Part of a small language model's weights: learned positions.
Each number is 128 + 24 x the weight over its row's rms, rounded and kept within 0 to 255. Layers, rows and columns count from 0. Numbers have three digits each. The size before them is the row's rms in percent of the matrix's.

# layer 2 attention output (transposed), 256x256, rms 0.127, rows 123-127, columns 128-255
102:176142159109147134113118124113126111104132147083145143152151146123097078138128143130128138118141113135094147126120147152103128111190134094156118118139141103110134134114122113145131155125137164146117165145104115146084138131119150111104154145110119141138119166039130108153157134073082130129116179161118116152136172140084144138125137110117128109152103110146139130124099089127106127084135
112:134104127131138113130145134119113130143139146081121124128125094164131103135154084160122134129133180168117148108125113102093186108125117165138115144083101118153132122145172085083158122147117108149128166164125110053090130123124106160093105124136083107090143181134119160125133141140162144118112138148116134087146141153138180125157165132127084127145107107112128175094103157154114184122143
119:129128130126177135134118150121152103113134134139121133159118144134087090110101091129125156142133090102110098122092125136099120128174146107178127103168160096136177143132146160136122142122166144105110125100131118143121087129134141120152151113141149121143106129099149121118151137094045139149121139104128145156113157123138116163124103109123130104121119160167115099112155064115136148130128
122:123155154154160144171091152127143134095121155113108115164150138090096094097102108103158146121096127112132138114066117128095110151169136093119136129121143120147127106135136126148135143172160097129128098140143156123131139118136139117127159160086132139126112154085109167109162127149081131127122116142092148148129169132084157141112153074099132100160114109181126132149124082151143137121118
097:190110086164138104199119140130086109116103121096123097127108159121180161102112153118142100135117129151175139119158069078102144147103155140118073181128099149154099177123151079146174148133154151163137122118091151119131135127118114125120134116172133152132090113179108144112149149102142118107130118165116123129137102138105114098156143129138088154143115132143117172115127168122132109144148
# layer 2 attention value, 256x256, rms 0.0786, rows 124-127, columns 128-255
111:123127154120126117171145122166166119094104191102132140133158080062097114101090176104104106116121066125136128133124088148126117138115098124128137141130126126114123123129059145187085143149127136113129149113175171156080125105115121154158154093093087127172148103148120132112129127131092115146120110124152147179148143099141119084080117117130148152103131088108161080118099124136100102135120
122:150130116137103125084137131124142171155105082142137158131133152125194132127110129146132128175149156136114132134153153121173121135124128110095135130116133141107118128127157132116150035103139124133120128128111095125165107153117121096082112170164128144116079131146117121094128100135179131095148148137148130135149089083086150131122149128077125158131105178121104168135102179123136125109112
118:139143111091128122106117131094140129197111152136128135150109110136163100106124145171105112133171108131118114146153117098140136119128138132155124106128142111152146158159132139139115121091131143128111125117126125126104133178130151122112120130111149150118109134120092121145091116166150163147130171129170137085103108104147112105136167142108150146097115162109134111102138145138113130120110
089:101140119075128128141147115155166137105135152134115145121167111132101106117120142146141128129086152103121103117133136125086144122161074143120160138094144132116152105120102138146117121144136146139125122159148135175137119151155135129142140091080127083092153117114086103154130118127078156108116085106101159142143139120138145145120132124168096115154100080115143110128127094156135182091149
# layer 2 attention query, 256x256, rms 0.0717, rows 128-177, columns 128-255
059:089120096126113124121144099117106195116122135138094156104122133116133120136106099107132130165133134125178145098140116094148201132095138188060155118152114120148147123104168125129173140131132093153153084133101117118142120114188124152177088092160135125122144111131139134149074122095189138094145091156119142158100141133162126112117097126084162145131128132130098140117152134129124152129098
053:142097118133102094131146132124160148080123099167169076120142077123140140119110125137132131138120142103112128136160086133142122160140150179118128125122064178170137132118127103082135091133101142096099173125112148100148119142095106139160109162148145134158142110144140157149135063111176143107120074144107123117125105165121147096137157148129120145134131120123174134162127154113142132172153
059:123123083126115142127160142086094139105127134114179134052074108116103119143149146106128137144173154145132091154130128138191116158094108095090125114129171108106108112135152120060125119148107142124105138112108110159117125134083126131106099211138172144151127114162130134104116150148143138126151111142108133113129183127161140130102126126142063135113136118141131120128185088134150108126123
059:174108171095120129179168113158121120159110132108109116124090168147128135119102125115119153131136116147128132108153116142117142111112108141131171130129121149150112171133097166112127132137161133126132121130128141118162139144061162107127120133153106139122124102129113126090100139094140134170079174167130173127127113116145106121151123092178126126140144109159103169114091119116118119138159
066:155128126127106131126148118161132131122168110120127094070081091153164153150125113134098124124091140160180160135165114114146139141158146124121140152121079166151166137167173109111099155115136121157097209094085139150115136130146105133125110138125101101101141120134147158119123126075135106101103101129133122162137118140145141110136096149147097139123108160113114142128160181102131115123088
063:093141175146158083146087162122133118169092142188118137116137123114149144113163162135125108137127123145142109117101150149120116062104139059162154138099153128119119117128127121133134121149125127101135122140090108119145163121123084105146140124164107128113105153118101150132161124133139181141141101160083088116126143112123162089142103144128097089106134118124116131135140111080153140149109
060:152104059171136116118104147131141148144064168119105164136097136120103114113130103149122129131095142123096144143123174118122165152121100109121128116156178135161163092114189145111118131085133115112153150153111083119134119105107096128142137135131112140133180094166164167115153140124150128120118143107140189093135115134152147092152106133126174144155124141100136151123153140124138107116163
059:111074116111121127123177122133141143116108120107133103153138140110118098093051136120155167143123074118089120123126109172120157130148110118089111110168172122120125108134091159190115087102115098139110119131121120144168114127120141137105111142119150072137152154121112135115121150107125101127135137095166131116146077105097096133139141105127141117139126140113132122100122110162110158139133
059:097132107121127167146130161127119080130152156138115142174156109114108144129096123120236106139121098110160114119138123125078134126137124104127123127135118122183130138122089135153164114135175144137074085177140100124060143097092130147128119134119175110149108140119082091146135103124116124148120143158157120132134141104129095129116104131135131098142129120143161133118128070154117148100156
059:067096068122117140077148155128099105114099121130099109148108129120109138084148120123118150105147101137126106152139166111136112117138103114139127092120128091105155147120082165150114108109132091110132118109135132108116064074115123126116153124137158115122127140050137140138118102085112121165135153138155174119126141165116119136128136140141135112173121113134110097119139128124127168131134
058:114106126137098158132155144116162119134104126172119148157109112132109079115131114151119148193113141150150089108127141145133085131170145106152139121131093158101167121120163094154143123188112132131139146073139080116111066150140117094116156145145107150135139119115125105126107141144138132140121145124153121118099141143126109103104127080111175181124119139155100150093121133133124137126118
060:115123141119141197123115135133161125125130106115157100100094095150146124107142135096137115124133149101166102154114069105094113123171164113094157155112107167148135124107166131117120126128105095119120129135118176126072128151133128116171134116123089102111174146121128134114118148175124115146141134120122144124076138141143131130096132144107051162126159152177111157130147135101170130131166
060:139152128119133138141172132157142148145110076141121121138136126152117148108156101124116117118144141155101119115087213145127150104142096089119126111133159108105122126159164142121085105112096131129143095133110108104145090127148138153118129113136099113119116121120126161092138137187147124122145184137116126137105151180162120151140115154154183097109166148108118168164159140106131117157140
062:094145125117135134124118124162127123160107145132118146179164146144146117135093121140164119147130129126096095132131138125132134128179116104186099114137141154158105120137096139145092115149124158132104089118136150110145099087151160136122131108108105114135136110101108087121116149132079113152141168115139130138110089142124105148146105121121157103179115114153078096150118107127152122126080
063:058137117158128154127119103142123136111120180107148148177165125109104114090137125094128163131147134141136122154131153151114123171133160104114145127119082096119120087132173133150138141139137121134122113156159136127135165155130123085092149104128157122152163161085127138118119120108158081140116158134139182165137139142092078113129110120165114135148136121144104108099116127185116138086148
058:102152145110148140115112133077124149139137127141113103139164130147083151105125120119105101135124133100107119094124136129109116115122153126128154110119119123140124113121105113136131127157118131112117134123144111090111088095151130098137173149092177182097045141092113129109114138168118127140144155149147151111175130155135132159152132159119139114094119120163168103161114115105143137167153
067:103139135094120107155090102107119088139125103143144159096147123115166133090125150174139161131155134177134153122144154158110073159138160060127129129124142099106129137096095133129137103127146130168123110141129105164117158145162166131105155141132173151123131127089138141129116096138119165158085157124078129077103141119115100160125182110121116097127121121148140134141121154124131118102103
053:085133077163124126162130118127150109096139122133173129115118145142143094121121113112149156147126114093132130116120116102132127119151174081150106107146105107130191142138169141076166110178163118141094122117152138114145145147138157154133118123106145108101085133119163134147095163118117143103135111151134127129092150135127079118101150112131119118139096108162115098127130143128133126089117
057:170113134135141051122149127159124115137158157153108138113149089117140115156159149176140096093139146149149133086192139136130152172051142131121137144083130150096136139119122119135106148140120176127110131140077131114140161121118121149142155089074136151154148159177136142105142122146139133114100109129103131098124130098133154125154130126179099140118152146121103150159121150166141124149137
062:131123105115103112122167139115132179124145134123125111127153055078106121177142172151154130061127151081127118112150121131147161133063132157115128135105137165128123114093154154141134136119098128151105174112152149144127149101127126117119150128147122154145160057142138129153106104085183184084134088088165140107112173103139156128116155138056157123113144125135112141129135186166119117128170
059:140127108142112138134143125081132083126128112151146134150138147146092123112102084097111122142181110168083082127122158135136139134172182121146123080149143114134142118181108114140142133129184130115126126131129129119131158112172133103110079113126145106111110123134111131133147103146112128137191131160165165118111140158147070153098139108169208112146148151132120077117144097126122100145105
058:147162092103134099160138146165134117098139134147173087140095098101113147147079119168159150142146094111130122159174142161101147105184148129138131158151137124180109139108151137113134125145098101138135126143117139110131134082127111155105096104142104102073131129129084134127078107116112087141095128119140106133160137109153137097130151132168111084147134133170114124096136126141120113131102
059:099114140093151090122128168124138129136139109095146177146133074153122117160109136137128124131101152128109146092164146136097118127109112172112097149126129154125152140129119092113129142155108141137143226130126156099116165083140094128154141148103127099156134139124136123117131161148119141117103112114127092140175102165142119108148127123138114138152151134136087133118149115153152142111141
055:124114136130131107164117097100153161133111133173117152127174142116147131130117106143176092151133125087121155094162114087133129118139151126124125136097123126146146101155135126099121113106144119109167139140105150126163135109142118103144146155142149139161139121120103114114133078128142147097120079130077117092109108148132122081124110095076152154164148177121138144116184129125129145153129
055:177122106123125138142141112079098121142162141122131119123107126184125117176135163144137127088091109130119128115142159141134137158125109155135127102152119125138179107148167109120102117135161120145120138109131125108123104136124080098118136134156137148131179144107173142151118194137174151098131099120125132104142135156101094149138107148146111138144110111077119174141113177154108190100171
062:150130088064106139122136156143107112153125087137139139109118155074131127115100148103106147124137123099123168139104132124143092115141139107126136121161136137095095128080139159159114097150130090134126113134097112163163083121140166089124158154129136153114131120076120116112149158153091128140138150110125090139143110157113087129108162108132163056121171151202141121109117119129126149121125
054:140096083143099149130144155145124126106088151145119121129125140096083141124086123122099125093135152106104183131091173112127131150156133120154085098130130111136155160106114151161100106107131066129106114168112124112116126108138141127111093118090137085132148119121091152078137099126135127155126137139178122125166113140147158129129132119151143109123131158129115117148163086157112126080159
058:104136100115080122126106124141096123098160140177147117056156151121135108118147148108121129094121145128139169087160116146126117132147142107142154171079137092126173135153121158155122108154129138154148102177161100131135162152136110118135128090121149124110138102054141123097135126152143158147099123117111150092100100145089089121135146106154110130115145117151094131125126153143115111125099
060:124126145132127143101132100127118123136144135131094188105148135131132184133175116118156132149108129138138157142151181101108141173109134207089139133128115150133116113101122127154110163149110135134115184141144129110130151143156131163118137095131125131107114091156120144122110114135130127104136103123166164139092110085170148116141123142104164143109131181107128118156124118128138083117156
058:134079066128087111144126108125099143103099105098164127171107155120131129114102115153109167127153134141148127142137197141169169113074120105124133135142151090109136114174186120115134143126142101116149100164106110143110143136111157118109151101130115121129136163145128129109110131055141147135132159116140116102083202103140122142129116104106165123106124150159134119086110109116133167124131
062:144132129111143149127166127099125090132136091130123056167110098120147076098123117113061148156135125114159151137113149114144105091109145119146172105119114161182131103102122139140104104126106114118137130168094101142180145151112134146096128130152155120113103145142137139108136129154104159110136083119066134113117105114149119129147138100124097148107127150141149159161084141144110149104137
055:168099189122155129135115117177111169160124167124119125107117151132101157126147110099170105130115111146091131138078134099128152133122126101123140133134104147149115122132181088099097132151119132151100106124115106153162108135135158125112130083080133118091117153156106138142133162146121092086117074080126143115150112069144125153069099111141121146135106144142124142156133126096127143136106
059:112124096118142130112111111123123111123124072147136097086116138129125153097130120096140160161120164121114099178138126129091098125144116145092115132115156081147172157156162155116179144116157137095104138179118117160083198097128148136163119113095120146139173113114146113103137163125105140151142159102103100103081122140147118154075100112095067106138143159165108112095138143135137147146113
062:165149183094116086128102154145118102115144091099123150106124144116156187127116095121163116097110116131122102116146101119163120152162087147144127154118157157121152152160129134117147110159126177141124126097140143176114133140109112147143126097124131128140114094138152119141119152101129146113100109128152106131121100087164201097146160139107091067114107081153133123124137109098125127097108
058:134138126165120100150122170143068138131154097086093113129154170136095106141115121091097117104148128109146123114097105104137173134128089104121118120112143095144164128160109113154124149100062149108135132094079131132125116127198117162146118096079153105131120132167125139137166128118146102093153132154126119084134156121158110138139085117143149125161126123154127114115141129101138086147136
053:105113105103125118112151132141121138154125128116103120125121142113139134145122117109059125148149088146147162166152198116115104148078095165173136170160109127124086122104141098161114164099097131150139125111163185136130166087137193157124149113138122157121097136144147107118117128140101116139111108138108097136149143163097120158142111089103138111082150172118118145153071147111139117122101
054:121133122159134162122129134135152113096181166123134133130106108167107093129138088139153121175104141136107121167130134120127173107145152135133107122148144114099155118127148135136138120149113158116134198157130108106101130101165127159143140084106099115127132108139134119134142154117135107140130125129155136145103074156115153173117094120127147155155149166133141126091099137161110140078089
065:110087153134109143063141111127130128137110142123122141104122089141148142135124145150160085141076153118161134143159175102123110138137112163103082178142116157149138170117120123104115122137075155161134151147104157137072160140112124129145106114139109155110149153147157095136104109131200125126131114121131112140110128102163134122089165160137115164155126119101149183137080137106116137118146
058:143093073085098132130100175157119143124142125110110099158124175122114128128113132129093124185131118135105097119136111135140137112144103120138127130143117153163161121131128100176132104169124147157137140117111111152132092121139121109097140141118101157104054152089133086108144170114112131107133143130146096099134169116112106151122124125116131137148127092151117141134123127092144137111106
054:095111184152140156150082092096127121137102113169097111104145113125103146127150128128185157116040145156087111098145155126130194129135137135143155116136139123104105125111103139126138138104129126133116189133111100156078156167085109139133078162142128140127158131179101128134156134092162124116122148125137135126074126110118155089120119148111160111128105147107120160135102140124134136176071
059:138147124133156123162128117066151115116109155129133111146172161154084154113125148118175127155113095140122097153128101172120125157149128111100102094148141093135092117143081124069151132116175129117122149127134154121108134128129134137075121149120113114140146159121079118129118158148120114120174166132136140133134151153114067143110139139141097099160132111132145103086140081118118131162177
059:088136125122100122131142108143143138131114083123098140113093161098181154087123118123162130120112136148096119160122123141128148129150112096112098133133154107126144141132130120133137128159114165096113141134114140128119103154205124141136172142095109160140146134088142130099140119152129076199128145100122086145151121105107104106090090141155165124134095137103115111098169134099136131098162
061:123158178099142132106105118154170133132139085172131129109099080132114115152182134120142122146090141152163097129086134144140147109095142095149124132120130131101106115139116128182111109122086126141151152152064145142077110102142121172138080128161125122122126104147157150117144123156140122106101109181109102097100155078160175157136090148139125172094148108106147165163127131088123124142138
059:153131070129136111114130107131154160103126133090156120082137100102137181144108086147155125161105136139116154111092112144138179134129101146153119129153167158141171130148148123076082117135125098141108122181098124137101155085109097106146146119118165127108132144135146161101154152091135182129103121140117160083137137108148108142108135127160147142154131169144123103155176106121134127129086
057:138129120114157136119121124115112119152165106125202101155157123185153083148117093140135139123182163164079150113130176102096098119117146146161132091121084138133081124128124139094109129147064161120108079127079134058137155152087132112128129081105106108115146166140107130141132136168133140126144169129099160139079168118154089139158152136149088129123119168097111126157119160170154171155145
054:130110126112108117134145156132150104160162124085123126155182146139123119104133140132119140112149136151127126145091127135085086103143149119148153121157127128126075173142063118138092146121171113099167133123134145092105133153128137098103091127117126143156132131102143124105113107130100141106160144158139112117151118158123116132136149161190136115143167093096083112161097108136135103128155
059:136107147132143128108094131125123139143106144125150130091163118163115147143094121081149117178148195113103134091141148081160125122127142104149135090103113129152129083130077163124087093139138114127117067161141121095118125121109142128151175113139127111088162165074111122176142095088115128089111119153098124099150156089129124127111128114084082129100137134139159120145152152119125164125110
058:134107183119145119115107141100104112106123142129120153098146125108104101120133154191115126143116132142144155084096155140118151133120124169088138124134092138134151111186123075112069135144096142101135149130143134131119145123166132124132071137111100126111148149143096127126133176164105074145124101129105104097146141172140126124113090106181111147111171132147132148142087146159131140128111
055:105124140169115093113168096129117082128099142117147130118174144106119130132157115110116159137165148118107107116085106137110141123106153105087139123127124113075092130141166123099124109107123154143123104132145134124159137121197192131099127105156147097124109147096111171096161103129141117077159121137066104142198123151170113124121141133141143159131160117120117080166126130152106112118119
066:145151073125134122129066153123139100157133107136143131117128125146127116090155118078108135113188115160109080111119127146120143142142124120138141113104147124120165129115110117172145132128133144117125130130149118096090094125105173148136172151146163146150119154163091152148139118171104117173139164119125159139130150150095142134124133127136132096110126157105146105138129148125157101124120
# layer 2 attention key, 256x256, rms 0.0744, rows 128-177, columns 128-255
061:125123096165127136128104143098134104134109103122137147124096133152127146091118120118143155109137140092098140084100126122149156074173161106107131132111141136115152122094120135101156139102151095116141112108165096116110124135183079136140108162120097148144174104120157097116130127117124205122166116147139142115162132153110186120116100169139128126156149110108107112097106131077155127167095
063:143107117123128167136109127111105103147123144157118109109206143149079140138140122123116140118108141137104150144111137089151154133146109157105117129131141125130143137156169144146135154106122124118081111124120157146086114112133112134103093116109152131116143101112149122128162114134171144109121159186154109084167133124136160147146132109111093158174154124155167109107129153130131119143108
061:113140075117120112119148142178122128152144148103109114118100086133146095158140099102119107109104101122127060139076170117164130155135112082114136109152157138142092110145097176135123118123073124138115107139103095105121127144120084114107067105151173136108134146160152152087158160130111124146084151118104163149118115121123188113120120124140149135133128139150097136117182116152107169103137
065:157110137148125166088099121141089103110124117122138130135176193087089106126155110114161189142094146114105134139140140127093094146089094164110096108100147091171151156125073136140139127109126110138126130145159093123142123143096105101127173151124099137168142126150147113126100089128117118125161163132083129132142145107150125134107133113103120124118127164112110125129132111108106139096130
064:126086149113158139098128112117061169116117123125120163134148117134151081099130171135140110148148066119097101176143137173150144170121154103127116130114114167090090130123143085108135103107093124147130115096139159120130095138132126101117115154112151128099125123178151141108150185158160129120132125111106165169120127098156144157144120129151117140107105126127141168168138124106171171158125
065:110117126133121093160120127111130122118141119145139128124149125096125156163118175150118112144080083124119090135141139153142079151133173152151103123147129124155134145137104079140095114142126115147137097053134091137094161148108124093133117113142115126093112122124108112132102110120100119139115118124119094174117126136121121167106155146131120115107136112154094145131166128109110141128161
070:123166121132119180132097156127134144149169124153156146122064085108136132134144089103179077128147129133137106078105102124143162124133153115169124129146132150127130090153143107103125142161132111109173121173156171095147176157119168158132126133072151097110129134126120120170133151186093086089143109158082105115116130113107082114140127130141133167128117128112121101129131142138132148101127
063:104136126160157091109128093101118136139172122141135141152118139169154131130115153118120103074173152149132150122091161111160149107146154122116123113114148142129113118177132138134106159148155114067129175099135132115112068074121116120111133123132160098139138116150123150107101101172133122117123135182128132140126118120158117083120076131131160133121135144093132092111125084179126117125149
063:096131091147101114151130158113122116098131160126116094105149131082130133134119117123167099124162109156117153114104134139142101057111129130139073123145156102068138136151136118162129139120125127127168108172105109119107072157118172153128111114125137152148151166166104132149174125119133105135140120121178157155177123130132138082118095159173136117131158115137134133103127099143141105111057
060:097170139136123127153090142125173130141126144147183113139109109145130141145089155137113108125108105166123125121108145113079116128148138128146131112108120129133076098122170102131074113141122159125155166111121099092156164094126145147130126140102125115130148161149103148150155128129120130184116114085136120120117105143099100123104085178166119109086147125124120131131137133127160146133138
063:153104119088095124138140082138114102094138120147073131101121122099119138148130113139137156138116146132108106115144103120149162106120093134135142122122139128115158137106101169078130130118142154115137125155063132124115161119119112170087117098090061140116093112135138122118121118158097119140157141146086118115141175128170152139110121174128134098111136118108103103132135117143132109148147
066:127114169137096085124158122144107091114135124152123160081163127120134125129104174147147126118131127118118066108121131119151119150133154117126131160116108123120122138130147129099117146129140118138149110119145127121132081186144097111102111135090143161088090101122154101172100139134155139095125115129145136123169121105138137123179134097197111120138166130149079086117161136138118125109118
064:116155127118153151119098129137141130146093084126110124140138108174126141133153099157125152104111160114154129083133096138125073086094124126113132151080141098136133087107104078149109088120124124128136153132114157126107173103130079128119167137100121126162091107131117119149102137150090153102127120118099065120119164126091116169150129118152065113077113127120117116132092166149122168098146
060:140144138128139121155107150118161107115111134123092112125128141106127125152133107130132154075144182159122148128140109064108133087150157127111150175092100118136151107129123107097140080111190143106164142154101124164118119098128127135156175175127100156141091137120142121114101168109088112184097110165111115116133121160164119163159120168137151099166148129128121099108116115118142123095102
065:144157105146117075133098118152136079124087105158125121122115146122154117099129146116118111127145141156070147150128139085121155118115188130135095092109076125100096151140129080120115141096147110110133105165141127151131109125147103161142152144096129130096130107137122116137135159158092131153188110079139168125167091103112165131129101142142139122187111138144115109118167166136134101105110
059:159108136138129102131154157095137095138126122178148137121097141102126123166108135118150134128100170073117148118174102118138132119128135144133130125117138133161118169137168115146114099110160170120094154135161112143156127098094124121108100157078101137088091105119134135102133129106114116107127133139152120112086141126139066139130145083098097106133144107142150133069123138157104128140097
070:160108123154119083135166090143130135132116140147126117121147139122124132089103111124094161094130118111120144148081141140097141101164112140128140098126123106098116160125184121131058098109151155141091106131155110117136085167107106151102111143169147122146119139093145168144102094094103086152145171095175150176132122149145091151132135116111130100146111119075096124127168127167064123119111
062:121173136139124099167160122125132092102136139115118135112124102101111116120142141136118115116182135135088127135099107124130167114108128095141149133148144120135166104137120146149109132104114088089109083149102100117083067124130112118122074137099117112150129148139130153125152132150106097161178170107130142165125170177138164088127081115132116122159143136107107138146130151098125151119129
062:132104115108128131098089121161126127139126125143147134150167142128176140158151105143147113153125139128142143120130116144088093126065138128134124117115131140132103211123085143117142100122150142138107136092151137141080155112134096120114128135090133155162127129109138105113113152109098132179117164152119115192105091130111172109118137130068138104132172104148107166131127111130085127133122
065:077147128154113149134162149111132137141145143127146163139120073116097151136086145137136141143143124148086144076133169094111129136078174106141131091121137111096152125160081141134122126090110093121118138159133172137132146133150103137042114089163107125132097119097143120129143133122155113152153085134146143095098132113103136095123132130132122165110140118091080137111179091169123136169113
062:096112100124127159153101154101133116097140124154091160139125141149122146137134092126141085099133129115124137110153129143152109121127118156160181128095140142076132067142145127131134114131096154093148121146111116091109083107105123127136087139151101141123137164145116152127088086172107134130126140146114148120137137153143120134129134128105123119112104124117143114135149136163145135161130
061:111138123150143149121136146130155146106085092141096100176132128134171123128117126120103109126153119123091128140130132125149137070119130118141140147187124112124123122121116150172068106104146123139148121072139111147101082119147108142109126101177142059118125141135152137109111188092158089128125139138134105115079145141113148130150149084122076106157163146093139110115098099110147132127114
061:109081130129114098118145125133125095134121115141122143128135145159117104118114110122145138113150115136117117153145165126125165122135151107105127098121202128062100146162145130137093094113143087121148132111105149144139117076052131124113142116098148156120139131098133134145077113123120144121114102166128149152140122125121160147112116099118153114179144130133141112123141123135120069126142
062:140091116095125132129148166113114102122137162168077150142155109129121138091155134133132084159160156158106130121163134104147125130149134088145154129116136156133120126180122139144118100120112135135131108147139124129076150134153146158152108175131117121145122112103133131128108126128137115109149097156118134094118197169091132149165124143139135131119091118099105109136129118117125081117122
061:048176167114112103109150099114099113113118077158136158130134112139151144105113114162162112102172116145134138116118083138144146134140127107099104110151140126088145117109133109114114154145114135110116126143090195116133123137118141098139197138111129106140153178155106138139152102155169142125096142098092118145124130128119167110127106110151157115104104130121142121163158160132104150116105
064:106134107113113149092185130090134131107170147080149170128122117159141136131108158113126183130075166143130073138118164116174132126137138104101160149163158103105116114136147173109108158139119103113131109112118150114099157108113115117089154114138088088122139140128118137091137138106128152086151147130122120165146122143117126147102103094127126134130108138110108095135120114181118113080177
058:121151122159120154153087126129168091106144129149097147144112093115130099160141112151117095126112143149105147161083157082131136100181152105141151141163174149142106102097176116118144122158117103109141130145106159080149096116138118129153121127145081111130122178158077127157138143190113123138139105082111076117110153111080079124189107118082137118119114141115133088095150139156134174160088
062:155094138154127093132152131107149172122117106155161134125164124131115145094113101169120134168154121134145122158118120140152087129137144079129137125162095140127108116128108149122107136079099127121083124126147082108114135111099175121135110133153131126142121149127143168144136122126103156182143116045131108068127123157118087174118106067153147137122126150126101110110163111118091149125134
059:165140151107153164127145171114136117157129131151147122138182072153148110118105135160122119106162119102132116120134107097136165117135090134136143126103136105113114171105095131104135083083119125131097118158136191136130110133123100139111119159084128124133122070120175105161101115142093124117140097150150113138133167181164094190160123134099134086094090114089114163129117146150130135160079
063:144151129144154116125136146167140094156092157116105168150153113130128147148138128085133094100103149125094122090105127164121106091056188123133129116126130136107139132136111057114114150142134085098150107091135120119161077145109080149138148118114114166128104129152151128170166114153108067125145110156115148131096103125142169125133131119164177086094148139113107145126135116150153117155132
071:123130187115125122124144140180117137130161129108127160089097109153111104144146117093163138121114125132122143099164104141159145178088137086119148146117117137136126113150141150123152130128117152136132155082131126123141082160124176108150145159090129126104143121112119111136132134112166111104129122107116061093132107124170133163111120097137122107108125134110075110107120140111111113140160
059:189151078108141151135147130095119137103154119081104130134119121116160117134114166125161098167147128127125137121128126135149146122131119072162161146132155083160167098110087117112115120164124126170108107127099161135135152134161135125180105146078137129145110134125127151109111187123096141113150120135108143152130120159145185123135142143119145088109091140133089134126066109111120119082128
065:154132130154104150150116117115130115101164190133120183140167095100111081133101145110146110126075112132132113058126130161111076094108125074129134145146134129110140145167148074105117108128117118123113132107127081114102114160079159185130131162116107152156125170108128142118123179143165149137120147119136119073130106107158159112134152133156136129132153116146133101124141086151140148124076
065:132104163130136135119149086081108154154169137078143097154196108107125123140139121149105122129150090148117088146151143111121138139102059128123102113144119137133124135165092115162103133138137099079108131165122102125136136096119082105115134109184118074126095154106148097147127133125129088150116150134143118152126139142150137149073141152136125146134155123107155135125140097118095123123090
060:111095116155166129118130114137152125137132111105115084162081085138115148101133110125156106159100068092110127124135122101141118146100150169121125155111131107163137168120106095133167134142102151126124108100146116091076096141156100119157138117138135165153129149137118110131139127106140162150160162150141105091075132159096141126125113156106187156127121119098149146144103124076178147131131
057:120158129149111158102110129127147120105097093107162097117134122130155136103125140132114144073086091084166178128117128154171170121096138155130150139096113148135112159148136120130141095083164118140145162118133157160164108121091116131095134169125113147144123126132142118099137154081177123096114084162150125139127114109113146136129121103126155096160128112132109099133089138148129101110138
056:130090145131139158124129094162140098098092110146080081116105098141125131152143113117147121116154129138166094120142100105112173114109133101140143113139098106145135113147116112118122109120140127147180126121108161130105110137078099194146137170099138121108116114106117116160125126147141133104152081122131113089111124135149147103163140085114148138140127100136134129151161116143172114155085
067:173094136151083140112123187159135131127128112114121126122204133131192123145103099117128187064059136088089147158114152151087132111132127119125116120134140102140100135103140122104097095122144160117091103089123136123116118139100118128121140132149091160158107124091132133106114138115124132107128145131162182121124117133142133135120170160118099152132110160117144101104153117141095111121130
060:102118145142152146124185132131107111115117142124139125122139111110107122111139120087112166150152115166116105166093138147127117127109095156117111137143145122161150121153140118125151114151124124148127181136094186125128138095063130116117133116127081142166099140126170136118114094123150101102133126111139144127095127152204159110093109100110187173138135100071157167123084097096138100133194
056:152092105127150128130111085090126127141147131141130117138134152120107182146104151136123109094135156121145123117115123152133095144148132147127118135146131151157137142143110146111112105118132135110117101107101119125148097138146152158109094176123182143127101110177152123115138115157139119124110124129115136140117133109159171140147128176132094127134151118134166156146089114163138123098129
059:088131105086143129145139116180112126125117118128143141126121171111121113110126115090142106081083141095137135065131143098102122055122085132116118119113140127166131099119146118146091141138111080161142096138155129134150123109097146138157123153150108133161162145127126130098140090128137111105121123149144154104161128118143116108115128117120160112124132139140095124152141151109120141126097
061:150141078154131111140095095141112136127165160115077147155148077125091105123163155146119134117092149135141117124121155120105046135142130107088118191090152166119117107149099105115098119140127154133117134140120155111093141128091130166163146147104103126121169115084123162192132148154147122129086113100137132129118154157120132113134103124131083102096153096091164141149137122070113125089099
061:102091118110126129142131097092105123158117141108164126145143107119130071156104105105122144155088115118112108112092123138116107092115125112194110139140094095135132133098157140111123108135138165167099124151114103158131122194156104119113109101103162145131119132121139146136112100082111213181140115109145120094113105121139092138156141124099100122096151103124123193102120174143131143112152
067:143102132118155175150123148114125172137148143125143203127129125099102119139132112117167083104153092154092117090110149109150131173079158133134137162151132150139155100142170123117120136129100113113154131127120100126082114107153176127158134108110155149114138162133119139148162188167100101120125111123118147154081131132136102075149137095091124101094114093048104139135094144176152137140142
057:168160146102120117119118140193178129124143126162114125102134126165121161134146125123129132112161131167149145147135122147111096083134118154113123168115131128146135115118105095171160079155158165119133121078142119139116081127110131080172119162145133146100114137152129122143115125171150115124082154131117128173118125092106113145164142131152110070118122108141145151142126150146119131165124
059:152158132115107148103085125135117131134129083099144115113161180128118128152112128101138185116117149099091177155123105138129156129164113181129101146109126069098101118097138104097109132126105159137096142188079154106078079081139136138119152138120095129109134127107115127129134134138117175163146179145128121116099145103122123179097128104127141148128118156135160097145136130118138114147151
061:124069122127131148156162121143137102103159136131097151090149106122097137104055128138125057121097126138142177125135124093130166132112161110162131159151140108129143126125148108132138125104137093141166100118086122150131127131113182118138135114099128153136104152103123101130121158105110138139113139085154144146153131113098140169157151157152152114132163117118082184102113163134137131109131
061:156063167123145119091099143131143091108085128146072155124103182129127067128144160096176142158133129078118161112133154137118118131124157152109135132123122126143120137095035123106133123125128142128117112147108127131129124112112148145125179159081100163153105125087126138107127100111135109190120143116133099113145137191120186127094143129136180130144139138114135129114113128102120103100132
061:112069098083117141126095129113142146165146097140143115136092120126136134127176164103106123138129123135138138119110133111156085126143146105169159130135137127100117129162099125165149112097110133101103201131130140107079144116174131137139100107152164141141129132138122116144089187135098179103152106147133163126107099140086142150135166146183086101111096134115099111128104163130133157141111
067:106152122062142101129119135074079130124157125119133138159104133112156142120118102146124080097152115128162119096133086141114085173127084180116161167118112137138086152136182140131137157131109149113130111154145124130134096147140142156085115128120149151126150138108158115144158166148118106106070162121112130130128143084126110088099120081125115121097156057164104158161090153137130146130114